Weights of a small GPT-style language model, trained from scratch on English Wikipedia: 413M tokens.
Each number is 128 + 24 x the weight over its row's rms, rounded and kept within 0 to 255. Layers, rows and columns count from 0. Numbers have three digits each. The size before them is the row's rms in percent of the matrix's.

# layer 12 MLP down, 224x448, rms 0.0548, rows 49-223, columns 64-127
099:127134157104106142068130110180114106163121125144136116123142141153145155160113109128132117160131161096101145116099129092116173056147104131171108121147145144153097091125107144114094157138087133
102:148165075157128132167086134136143160105089178118194142118138114165139093119172122080088168089124136099141131093176126129133088129112097124069121116071118131116108143131116127116120122137133149
099:155128167154176141127083102099160150147127089101086122107173148125086125106122100127162093177174183141171159133149141088105142086157134135125109160165116100115170154107124143115188110135086162
099:120105133093148119095091148125121133119077109110136118097130166142154134136152158137109125107140106134170135126116135091118117132140106132120157124157161118155124098154165110137131182145134106
099:099139129153176160167133140132131086116109156148068142126125122098123142142127152123156129074150094100122083147105095164119120180194105165093143110102093108146121145146122124150158141119117161
101:143124102123148155157133139171161151071115114135131130119125063129132145088114171107124112119107173137145150121138090170132139140121104146091119173161168072093157156095111125142146150138111162
091:124148129109054141160132081121155154095106073173169126121151105113101155124140104145106114114136138122154110111115139132159074162101182156125115130143161139136110144111150143128116160163114154
102:110144129129142163146141111120174116145143128139158136146137161134124102145105144121097161144076114135110098129128120117129146079178103150169127145174107147152128122095150157146167166149146156
177:171085115166116113158093131133150204098140124123119125160105140159112129127140177111115129089133148103104122125183129132149101133137140125115121094116113104124117126155102155137131125082132140
098:166179120092145186154147126109136145144142129090174073156106103150097170101091118098144110129116169098163122140116116092140144125143165102152134138134112112131112204104133133147111124109127129
100:131103105122150124139116123132115119120126136143120118111135179121087144142135140132116120131143141111109125123129141111129137131119110139117175116160129104173147160134157138156081155115111151
104:122168128109108123096136058127111154130100124134117152133144139143110123153131104140155162116089147152126136129138141143155138115130099115131134107133132103115129122146114067118103166123151123
098:116130118130099146119158154129126118139126113106078160167138123136114125124143142159123122134124146140092118157117103129116113094173094120137112136161066148083101088107144155162174127126119131
095:093131117129106132122145137153132136137102106099118138155107148134126109122164117117158132118089118116150088150113150102164164152132135153169142139129103172155104127133138132114158129121142084
100:107133107153115106145099135117153143159079140104134142156105092158134128086146135099122140116111130123161152129130086144133153150091113182121120132135130129087135114123133146124143176125128134
097:150165128153078116154100099120141121103127100104124138141082157146154098140134179123128134167106130087123142151121133099123062119157114136105144131144129122123108131143132136129166102168121135
101:081090174148135112124104155106130120162127156105110116117190132120129145128140111125095113171133126161116134153109110096158121170172127108112126132138175164097125100112135151145149107094133110
094:127080161152127149137104116129172143140139122182117109106142144147136111166147110110129105177084131106091142180110103158150168164115151095150117147128110156163134152155143105145104074139159132
098:143167096150143125142107119083114100090145125148106086160149114150124092127151117087115127108137097163112137126127090113091118108153133089135098133132079102068102154133114167146118117097134123
094:121120126138148127110167100162107136152185122144139120143142141129128151121199101149133069129161090123123088137114093102126113160147132149100135118166113100147107105135140115166076159167149142
099:102123104114124148098121113112094147153177153140085168093063113139114131105130129151081121146144157176142126135102118120129161155130137126101151163131082139149147165125135178151148113148125095
106:126150122166182115112146108174096169123147107117067126156091122163091134066162105096141131132131134120151138148151106134097131123128093124134150159123157071127150096168109164182163178132189132
099:134171112090142120101126127132116166158156114102101121094090119122095139134146121106134097153144123152172109172111122178105108110104177125114133129142141102119123098107120155168177087144152147
100:091114132128119113098104096123130092094173091101130137108137090123123124110113110126165104124176102126154166147116133151105135143096128086114115111133110165130081121140140165140121135129131158
101:121124123104125105123119099123144144154108131168106146138124113104109141141098117136093134114100143124162123204136169092114113125125105166128127119160124127096142147107139163117148106103181119
099:126158130086107141148091108089180140106108120139100097100126136087125206141144147121114111129135176143123171105090119148170153109104153122125148138103156168126140136133088143127138079143126123
099:165157134100109118115117141113114177136166136103138087121096117124159142098063122107121127110170124109154135133110107157116081120064103108133140099092090111112116168124103155129123129136088083
107:129134131100138087128126142147189114145114145143123113103151096122119142125141096103160133108069134115142100127122121107162123117104147104136120153099132130110134100109086118151098139135161112
094:099126104093183112114107072089089124126102160070105139132137145142163075081174099154103150160142111137115139119144143113140116125104176097101104159104095159122166121100103162120147168123144166
099:138171093147139158111129115134083127078104135099105145126096122116110147150073092145116132096172108130130139097094128155154111134122144122165169153141178126122115165124118165113121095144119102
096:055144147075131110128121148101151145152153140115151109126141112143124159128183083125154147160110129125140117177123144072141100099110129129093139130122122128075168119146146108128143144166091107
100:116127131142082115211140083142111170146077127159143135111153108099100134096066116111115118165150142140075141141107142119121109108151138153133134155150169170149089154092133171125139127141122126
104:131109114115120140140172112167115139129101137141075137121092075133161110104177125131169121078143167119093120145141126155107165128138124141139093138084148123074145139106137124121100158164082139
097:141126135132116097121140178091164110168165163120140094160116167159119104120111171145142118146118175088124130154118167142118082110156163133166113137081107156135122118148144102109078107116101139
102:110122109131159089116135103128136081162127098139113101085142135171142152123114117100128095144148113168160158097117103135148111135073110113151072132109128166130116147137132101119120121144118099
092:134119148110155108119080096125128148124187169189128101102117124077138108122118163165109098135139088096098108108146124077130131129137161159128108116140146133197144173153116148109139152139105158
106:127127133166111149122131156187111100058111128132094158098141168095144145166158138161154178133154138112140129098146169106081191133101124164100131121105129124114128157100142148115147131107125138
099:151112138139129138126116103122107108091081112158132170133160157136098119095151126150158141126163113137124148094108123144138133129118137110106138128135112169137128162081158105173158106105146084
092:157115151087108163139084146141146120120140121108157121134119082108138124141140153148121118120101099099138059149094117160112165163116120141107126135131115090139127154134160100088134172119131135
098:121108110160139183150114120065160111111139144097122137125106096160085153152128146118139081174167113109142122145126104106142154128150101118114127090119084125094140113131086085093140088097141129
102:144133152157120153148132121106108099102086155118134144094152100100127153142094162130111127143141123161111141125084135150125132130136146107132117109127094108129159123109121105059148156120100149
099:148139121110166121132152106103137144080157105128094151127095145138137109130140149171095149126063103083128123110124144112168144136114109094154098086131133134153120132182113112104153130121112129
100:143102153107106136121130127137119146118177100161139126166169136158129108118113131104130127187117112162142139106138169091136164118141120133143107157158188113091093113106110135158125121085166115
100:114105165096160145119164121126130128103116134076150155141096119142111129106159146141100087101139125167117158143137188132136141094143161137131128098106122122142123178091127060102157172188154116
093:137135143083131128154098152149122146086092132119068166156169174138100113161130111127090142128126101121130117123117119166080105131159078162073106097128130135096123108091113146136141168145120065
101:147108159104107126152131143139108073111116134115169131089079134102105127170132127138133115142121157100141170143109138157131134109121115108139102119131124162080164100133132122139102126154069152
099:112126068107158133099101139096109133117172155118138149124115150152129173118108125088105133154129167139126154124131102131105101104155105169144109158111145140123130098141137138154136113160127133
103:119138131124105144124132148129141148114118145091133141168130159134125097083127092159098123151110114160146128115120090124106088109169142133125120111119128132139138136140133109125119142118092112
099:151157112128107096158120106119153133164088127123096120122150150112144130174128115136164150105110118119121154133146149128150152127139128126138098145101146115213090119130135117095158141119153123
097:127143091106109120108131099117132137145093166112174157114145134100141169178149116178165134168142118142158137109150129146148124169123134122164160166133138102143110120130099074121116106152166107
095:133147117146150132117125088095143099104120131137165164095130132102110104089157164124120117134129126168135142139114117090123116122117097127081116089147130144165137085094142107129134119120236118
095:095162124118124115105139164125103156114170130150118158141122131166173166108152110161138145129115149115168100104138142163107104117141099113109152132096093122112143122090145107167112086092123163
096:187121154123176096129114139114133075163125134108126100125116147163138188168132125159124126111132115122118096128153095140136137140119160153141134077141126118139080105135095092157097139131122094
101:151132144122104149111122107169193155142119128134155137153120141110078174086121106106118148138109123119176108105115112101107094152169141102130091181111137159165144139106134122139140134139126132
104:168143137103122135155105115130132151112179107128129121137147135106157143114098108109199105147128112097147133109145108171100066108108102087141129115109108112131139150129089109128135142137117120
097:140122128151124124090113154084153146115144130166129136103161070152117169127091095122117131135168129136124171130121123125125151112117145114096141154095203133107137160134113167148125129125132128
096:157166115133126127143138084138158141142138092140130143144122124164144158127123108145095124149138146162153128106101172116137116146092126145125095150127134123162111127142113172123130146131153123
109:136143143136140108139127100134168142097129108141089126125099182090115098128150191131123164079097139103112124153146127106104133102117101124144133143105142145104113139147117161117156156145132091
096:127158117134145120112102137129127124160114098116107149116149101138106165109161088107110154132172153127098090092140091098153154075115094131130202130144158127132127104113164113087102128112140156
098:121137164134079087124115148119127122128129126147131147175107173119142123134108132095114127123122127128142135124114151154093125131131130117136122132133158162177133123125118122151127114095076059
096:144146122107084149122168160090104164110160131188120129131111127152179142109124131128121110161179101126157123092117118085158124084148146124154100147151108137143164104130109128109104117137132121
092:132125123113123156148133168102144118133143124111096118111085131083124114074125091120125107151126100115124146130131106128114124139110161113093117083120127084141138132166105117112120149145102072
094:109105121098105103150141102096146178105156152105095144125148106163114121084152140110139104102123113131118128140130104136096118121119133096117135148100149133127137116133150133154116123096147132
100:129114162127139140134148154133141154135118125085150107105091126136128160077128141138177106173117138084100143096124127095164167148106148075097134106098145137131115113097140153148131115132140132
104:123134096136123151137163133122128127150163196098143127134125083155103174114128129147138161170102117141109123118094114101131125149116120140147140139139099122148153177139123146173098145113095110
100:126102108095194165102145170139134101126108125118136151120152163173176126113127136139094165135133106108129127079153111131165131145146109154167110131100095158120171112132169133136147136072123094
107:078101117150114109133138098131110136144163144136155064103156084134085120128144122138109109123148149131119134134128138126163130116113161168132101135106157127174119108122134165088093159101127113
099:103130128137148093151113123138150143137134130101106102150147134146074170166091117149162155115123093140154068107144098141146147121120125102139127153140112132131109136120177148115124143146158116
100:117126142076099155114158117105118154099100133134137100112139164163090100139071129168179111121124163127115106117121179127132134107121122159096120175121114135137147135134110133133105110108129176
102:144129108147123139101152092104076135105115145126146174181125131110132137087101151154126126113167099131109127109129181098127148105145164169156147088113105137087100137113088108104090133092126126
098:121110117145109128099085137122133117125143177147132161115132142135168123141179134139134155129119113131167114153132110072158193139180135108149112135102128137120155157131124155147101134093116123
095:130129141108128120148131131110139118117146144118166129118103121105183166132152124120106073105104121133150100180146130134142143100127140140123131139097149116103159111157159126121128130118131119
094:136148146140132136091130093087113143126091140090154177129110137112125142102111088157084113117183093130126120126082101112160114126079108140149066164124118142132094148165151117125119125137105136
119:111140153114122127172127147184145130130091116114130104131114108200138146144117113102101110099100136110135080137117112135096082108117126110109122152141116139111091155107171136146172094151140125
090:153161115114073156119129117101113103111105110185115125133139158161138135147085136126106106100120119123124136114130147079164102117134187168125131100126149137109119121143075123111127159102099148
098:140133133147133089134125090112145122141105112120127141087084129117123119139100134155128089133143128183112155172092103108123120175150123102157137065156114133084158132110102098144107130192095155
099:152146145086171135152136143124126112155143119171125148121138100112137110143159146092148127192149152137160164131100133166104148166132132125179169153094119096119119121145168108168159141123119160
096:121141126120078150173110117141147117120161191144118165112152099157095110152118153113159139101093136128138139098137118114141152129129120129128125131149116148187120155164141128106062122133158177
102:108121132115125134106095130112091129141114102153125124124148177136183102114126113152133133160138117146110135111104117099123144111132152120145140131143117161103155143162130123104078133129157105
102:118138074099111127168109145109130130125157089139120136131095087068151140134159151127139149108130165144103071118146156138130151128078129150129109107091133111134117126124137138165176142146149200
102:119138124106112077155100151167108124141141108073119186122129151172100135126150127132104122122103170124145105100151125150100125157174116154148167121174100129138147126105146118102117169118089125
103:146169156126109117117116152183107138090096102154159090169127125143179128100101103133132147106154114106112114110169122151089116143147135148135143123141130109108123110118120133106153099144129151
100:123162129095163155139154127122146117161104190112123175150151133115126198117152082114082155099131156120146202118113136119134143127146170130153150149111144112147101104096143110148132094186156099
103:135128149153133138172108103177139120080123165138070135110151115084120112128123126128115143108147132157144090129145113097142105147152149107123082121132109087142113139166141125127120151131147133
098:141129113149107118091078162118111100141158147147120140115143100142157123133112141101122159121152104149098122120138139128152121142138155124122079114120130094119103119179123159142108119093118153
097:149114119106129108150103151116078124109136080111153120175081136091095144146144148102141137144098104109150129162130143159109139145155137164104083145158150153150115104146141116156111148144140154
097:133156116090121094151078094109116138136116188083081127139125136110085137130126130131170134152147147109147106112114113147153109146112116161125159109169116131094059097137133155112167115137168150
094:143131185141108174132131115128147095104145139152141124140169144113157143114158095157118138131164097145135114118082107098136151116148108125141107142156176120108100127140148153107167120098088117
105:136150128131128135152144141132108112084129131126083128069148128171150111084111112146140140132143105156125135147090114088184106146145153161150120136162182151169163145138118146111087102145121090
099:104104130105106148121114132121121157128111106089115125150121106185131120071140097080128143118101099131111137129121104162148083097089125071156146121131127186115124088127136095198153146156110104
101:117186124153126114125169125146126141102129133149134105093151105113102155094137119096163109148088106116142164129157093121113107184101131132117135107154122099166202132135127119130118094130098127
101:142127139115131150132146180090126108101136127129121089147131143119109148135099137121122109125120063107117163141113101165126102129129090090142162117125133169133128134103122163119107146094065081
100:131132117149106152142173155150096100136089107145134128140146082124109147165124139144131103148155147137112121116140155157125164132101054106124116095152125077136089150144099141160102128145143106
103:177138136099138168125135129112133187137114114155148150137095149143121153136104129191125150084117104109117127158134104118162128141144149159108137115113147122097125113132126121116173139135105104
099:093108160148138124075100112137124141089082138129106094126123120101135124133106102169090116141149148108074146153102129110108184133153127100090148123137108134162117097144167115098101101096141108
098:103144131136114120139167127126101115144134140158139134083142133126132109174120108131161171154136116137135126142115174091157126110123069089151122160155165132116153145150135114124096151150123128
108:133136118142128099130126115157126149148135110102155132153108108123134154098115136125124116131085069076129106134171141120165114116116155122145170125107151134135148132135120121167154144110140149
096:127159124132129108139123149148120098094110106132157121134150095149129126136091116086172141158115120121173094100149103124117077135133127068086134127144137122085144203083144133130138155136165122
104:110133109150147141167111142099115138153126112144141091124125126132103117123115145093081169147110124171137160095094104146123127167093166114090124142102149130077122147132120139153131124125107151
101:074122128155098115155154161139157165164130128140146125100106138107142113084136109084091114093107164136155175138089148096130114134128150150186070182080103179085118160108106160160131128151105149
105:165181080120105132143097158148136155137170132126146107138115130122153172097168160099120102147183130119101147120155170129129113101158136075123129094081107156156134082184129161133130178102110110
103:156129088129163162109110108124191145145141166139148097133120124126087161124111125099133126131061134131132133171129140129162148114133114150116153143123160119107135136131135154128141151130122123
101:126132134134137115153110113105143101123144128123101124105136147169150155105136101148142125119114162130132116143091150108119106157106150161137102154115085141121106090087120116117105150171159099
103:172119116174149116119151142136134108105100114162160115152121128110135171136087138138129116117145143106134141144131162115127178097116109129126129123129144139131129114142129144087155124137187133
100:107107142104117133112133106086089142118149148117149127082097074130134102143155157079181127103150141139104139134131146081166137097110140120139080162141090120110103147128130098122141164108152146
101:141109104091077123118127117133104109163142135115147053122135161123146076095146152138119135076086116136135156154143124135140146155114126129147120117120108110111154096127141137131095151138168107
101:129131126118112147089083122098127073127112105092124100150132091141141172117147095148131096184134133105116095146108155094149149146150124167104153145128113118099071143122121115106108135133154117
103:115149081119125110088097108097092162187111177091174112120110169145132128125164145139158110149077123095120143091140150106176132180138092122128104123133134158090132167139089148105148136131097137
098:132137147119103129121149168125122103117137140156136115121107134139120124142096182094131119135100148102156130140148109121176168140125120122185150115104131136141110176149130180113136080127163133
091:119102123111111120141105129122111141140091117119135134133100143118089136102139091133131126152131116118152120104128175139095144108150157105092134135135131102079126087098171125151123135113135160
099:145138149113126148178145156120104092144123107132142120148122155145117154099161119117150095091115115122137141082142142142113105141114150095147138135140134161103109095127127096201115151114133133
099:139146124117188158128124140108098139097123127122130123142126123126132121124140142080106163129133147096137153118139119143131138157156127119153120153125132147098109144108090117105132166109095140
095:139131116137100120106156121139114167149157113104144116102093089125074117153152125175185153129113116087096155133110103112173109145103146124162123132127108141111113154121119139136061120126160109
096:152113150161165124153102134171130155137120127084150127099105094101170126077122152131116143142122167086135148103144081108137125107141140134128133141135134126080088093125139116138135135131131103
101:134130121159095137109136118076141109126081154140106140158106133115143098142088145101146127135140148140137164115117140108132139141144155127137158163122137141104121147133091172185117149133147110
098:123085100150153108133054133121091111123114159063131137116144107153144121148140144093100105153112148155153143078134126132108133044111114158155143121150147106145134127125096128122103097121110102
095:158115204114157082148067161166134134110121151110105140133150099132159124141105125087128133130134126157152116131154097116109146126105167156097145114138132108112130132091119117106105179141124151
096:094098108144135112154142101130127123093135165154152136114127099126127113132139157166143147131111113143161163122086147106139105151150118142100111144124127123088115146108129107148151161123112128
103:130104084118150131164153122125150095143140124144150132143115111119133138149086112132142102125140126162108142103128135135136142120137139164103136123134091099142116137182140132118097134110106107
094:084134132101109087177079120088135116138120120124177072128116124171110141114113095108143119130194119110133140154079131149130066112123101110159071145127148152147118135154159135163087167158104102
098:098118142141147174125147115066142124151144102137115140141122155127121144123118133117142149109116121128088093125133166125134074132141142121147107141118165132117151145112145125147138093124068155
097:119124107150106160120145122180087088125116185131091100152059146150108135127114098139156092113104114125123136082105152138083140114120115124185149115138180107134119129192101096126134072107152136
098:136061125086122127169109118154132129133113136128129144139073142139136118075167139130134154140113110119157135107122138170130104103118122150155155136146100105075131135132133142084163118123159130
106:161115091121132142156114111084125119114146125120147144128138138102154161151115107097093119135139170145121139092120112129113090131132139184137114122093080113130154161137123177109107157125122114
093:117091101139122116114138090107151156139102147151140139151166149103102142102159099132153123122137146123126112157097075164103127163140119087124178131105158107142132137152132177148154128114158124
096:130140160137088109227159184128100144150121121153081113091154139141146111122107135153137139121092130157139128131105134161119139119130102129128137126115082155145172125144153142126141103148132141
093:141133131134131157066123133148127142154161134128148141148135125109158140088166111145109116120082107141104112112141134131082151115118118147130104132128132160117120118109125124171161143124128128
101:115149103109133133076096146168145128154128096113155162133104140128138085121133127125137109059131108074130107148137173124123114135109125147123135129114068098116110120129091162141181151133151107
101:099094134126102100112112157136109104086133118102137125135125146126150115186144122183119124069108137098138089102107127150108142118137144146146101142087133106105115101106135151153146097121121133
102:164149111155093132166087161059124078122176119145132098094117124129141166140109111138105107127120127138155160113167174104131157128107185137110115127164130162085107143099100102158120125138064100
101:164180159143155143115097133113150133140150136132129167110163118119135087128141135132117122153127116080176135138160081125111120113091119133126101147139115145135129081100084154159109113119138099
098:110134106152113117155109117138102133100113152117127176128138146104113132154137129135083109107116151099120160162131157158074129177185151118139199115084127160129152127124139166103117095130140135
099:120133090088093135159122131077109137095142130114091127146144144166095101126130151149142133107123145116120132124125120107141113118118154153194117112101123140148126139159131156113141077110145133
099:120125113096126147117158131123113122102153124115161120138140122127122138145139101101161071193135117178138162129097112142136110081180089122126148130110147133144116072123134149145133120155108116
093:119131144093128113129128145125112125138130139159118109094099144100192144116137088088140131161098150103149129124141098145114136055138130127111121100127171123172098126102044128138162114105126153
099:170142127119140179138135138132120133116152108171112101183147154149125143139113131183138162125133184105147167113091050071112139109150152109097108120145110137168141109115095102156106174091090080
096:126127143154184125119129101116119136119135143142129140135115080150125123104161143113139131133105167122138169090143111129075107103155150153174134134132115134118121138055103151167163188154116123
100:156113210100120163114142130132145163128134139099104103161120133112131120123136158100102184069165118133136162134114131136125125103121152135102117100155141189093177131110117102112116144117095106
106:124124174117118116134154114133136188106106097116120109117153151135118089137178118123137160135136096128169091176143129120061143125146071109143141146159152109102108102109168113167120137139139177
096:123121103111111099137141131138121159127104152140162128123178108158150097138163080111164125131115161117130109103121151126063142160127108119127176113086089113102145109127109115131120133144139115
098:131157102085137134124145125099136156158149115147111138155130142124136157135133112160162181138138139126106122109097133127155114135165105102092160149121119130128134133152136113144123125170148122
103:116115127169146154138101136127149113122112122123144146140106104101132146112161144118086123096104147082146152143126129120117137144109097130133153112129129170122068140150096108160093115125117120
098:132084188094141151117068112132082093154115131102124113083136131125109117169154140108123110115171157120138163130144169107134120181163117116089115101139116093094119140151121131130149145137119101
097:119115139080106112127099108119129085139145117117126127108128084152127157107150125153103142101130145117152151118160153147145082151169117174128115077102097122122103109099060112083161110140157204
096:126157160124149133104117117114144107138150123102114112133162134109076169137153155124078116133127128129126137145107102130118079105162148142131114102152162082129141148117122122128158105119103090
103:131153125076108146135109086149157101131165095091118136125137148171127130099077102136167124133146127132116136162109088074108119120134118146126106161157148111161175110117139106153128114088139112
107:125138156078105066094156130127145146087109125083169151121126120121180137134132141123120124105149111146122132145140133120125115129133157137124102129118141134109135121111131177124132175120080132
107:157150104103087167127106146182125119121167160151135147168128101124108095127116138135133139107151090129102145141143124083101142135116160129106095115117136141131193099079130140140155105108158136
099:153161123174092138109125157137142120110093153128136120150090185091118088135141140099125126139108180143105103127130113169120126114118094099124079140161112134116144147196127143151145149110099138
102:134124121144155113137103102143127132105141140146126109097141140147094145106149120162128155134109149106112121084165128143136101115110159105195138147118121162141140154169137127113134094098099164
101:113121158137154089085068091113146106111190153176137136104103129162145112118162085128100134101144124086118117094144088135141110181171141124116175106134099154105168145125149130116121127152146158
098:143108154135124133118098156135122139129117130151139180110142105123131105090109138131096177156165159103153111138118121108125141097129145125111110114131142146128093145088173150138090177141163100
097:147110152110118111144129124141116132103113137166069113167144148136129104107184146119100117153169134097142129139100112154095111094104112092087155125128148093111097117096132136119097107144095162
102:142074108164105114156126129129154155128112150129091067128114136118138104175129124125155163155139129173071151147100110111133153092120141115125101108120099148124151171154148166116144123107189136
098:111117144125124156124147117118131136142118157150126153144142143123095105168155162128130147101159154162077114117146137142133127119138086157125138146131089095110111159148173096075113178124130110
100:171146151105091112173118111148117132171124130104102083137108110128103146168112112162162115143114142129165075113064104134149116150172112125121145106122172128151112129098139147138132137135087109
101:132078132175153174163106102122140113080093134138118135090155131122091115123104160123108138145116158176186126120129135115139113094113155136099087164106097105095111153111175112119128156095111082
093:140133129145114110143105130125121139127150127144126188138141129129089150123106130149097172125115120128156112091135119092110165159143115075126119124158081123096136163136134157084137164126147141
103:127144184078142103081111109172122104115103145115125169133114134145125120110137112099124096124093074144129126186108121098183149115166100141140127163186141155119146089108124135136156148125129129
095:104129165113135127124132117164127153134101155157067134121117162114137169111098123149151105126120137118130150105157113145134113111136088174135155163120131131119086164138108133120112135097132125
099:109121117134093122108131115127128112159134138115145109112128116127138124138123139138173105099106146130121109138148146104118135131092126175145126151092153089053107137080125136090095117111098123
102:119134147134107088123138119108107132132133099130090111125101139112145120111118162116108140175083140137137104108118087090149099127151116138117140144153118112143131150114122110115112071140098153
095:120130157114118143111093178152144103125100138118127107145173103132100175141096124125075091158138094097145136143109144143126149105080143146155094088176108098130086137153131160159130134097153130
104:177126149147134134175159080140145163149094131108100126063143184159125132074140165170165116151159146119124114104120087159149140179125147143142110122085114128184104094134116104167138148165114105
095:119139125090165103130100150149121166155140117130092109144125146122125121092158130114178112090091176146109148149133052131135139128148119127157137165131113167126116111110127135120068129139129128
096:130127117135119153115101149109143136145156146119153134129113125127127104137086114166140113156128119095142134119109136126171101124117172143148131117133092148143119129147115144168122128152124108
100:121089123150122116152147113135119127157153128182132113128145101078153158129104161151137111116148133131124143111136128096171161112118146134108123125120093149120124090156100110094141135086126112
103:125129151097170122111083112112130080105119110158139154129149160105110109158151115093127125124113093085089142134124139074137155168108118128106139124136155115155159155157105111146135115121131087
095:142176111124171152138073139128142128131120140126113148169147109105145113132084091125076096123100137114152132149117102102119149152175117130111109108161132113122133142114104145086132112140129159
100:126114152139122136136166116126112138116122098135112103120110130105164141121140130136182130150175130119108118126154110167122166125127100137142142126086181134163127126149101122085149113121107149
097:102149104154086106155113137106111131107127102146124107139095149107113110122122092159140151134116112119152137136110151107136102128099109138161125132182159121153136150128135134114096117134115103
096:127133147120130131147161130162122135157132156096102137114094155167140125123120083125159131152145133130133115133123125147153087121117106159119113124146120126164136085114130168110144143137122163
106:121115100146150130130149121136110128131113135104111134145104154133132123143128143134146140156151148168101142136087131149120092115131142138124120109128133115122115149130098134159139143120093105
097:104139135128130174126149089115121106151141141124102110103114168114121132120106129140098104146119160092132116159105165100101108124132147105125164105137083100084105102113104117120136134142114096
100:116119112093121132093153115119156117150112090150097110137158122107089122121109149134112123114092157146094109108137095082128141129171148159121086145162118140139131149107159138080166178129139148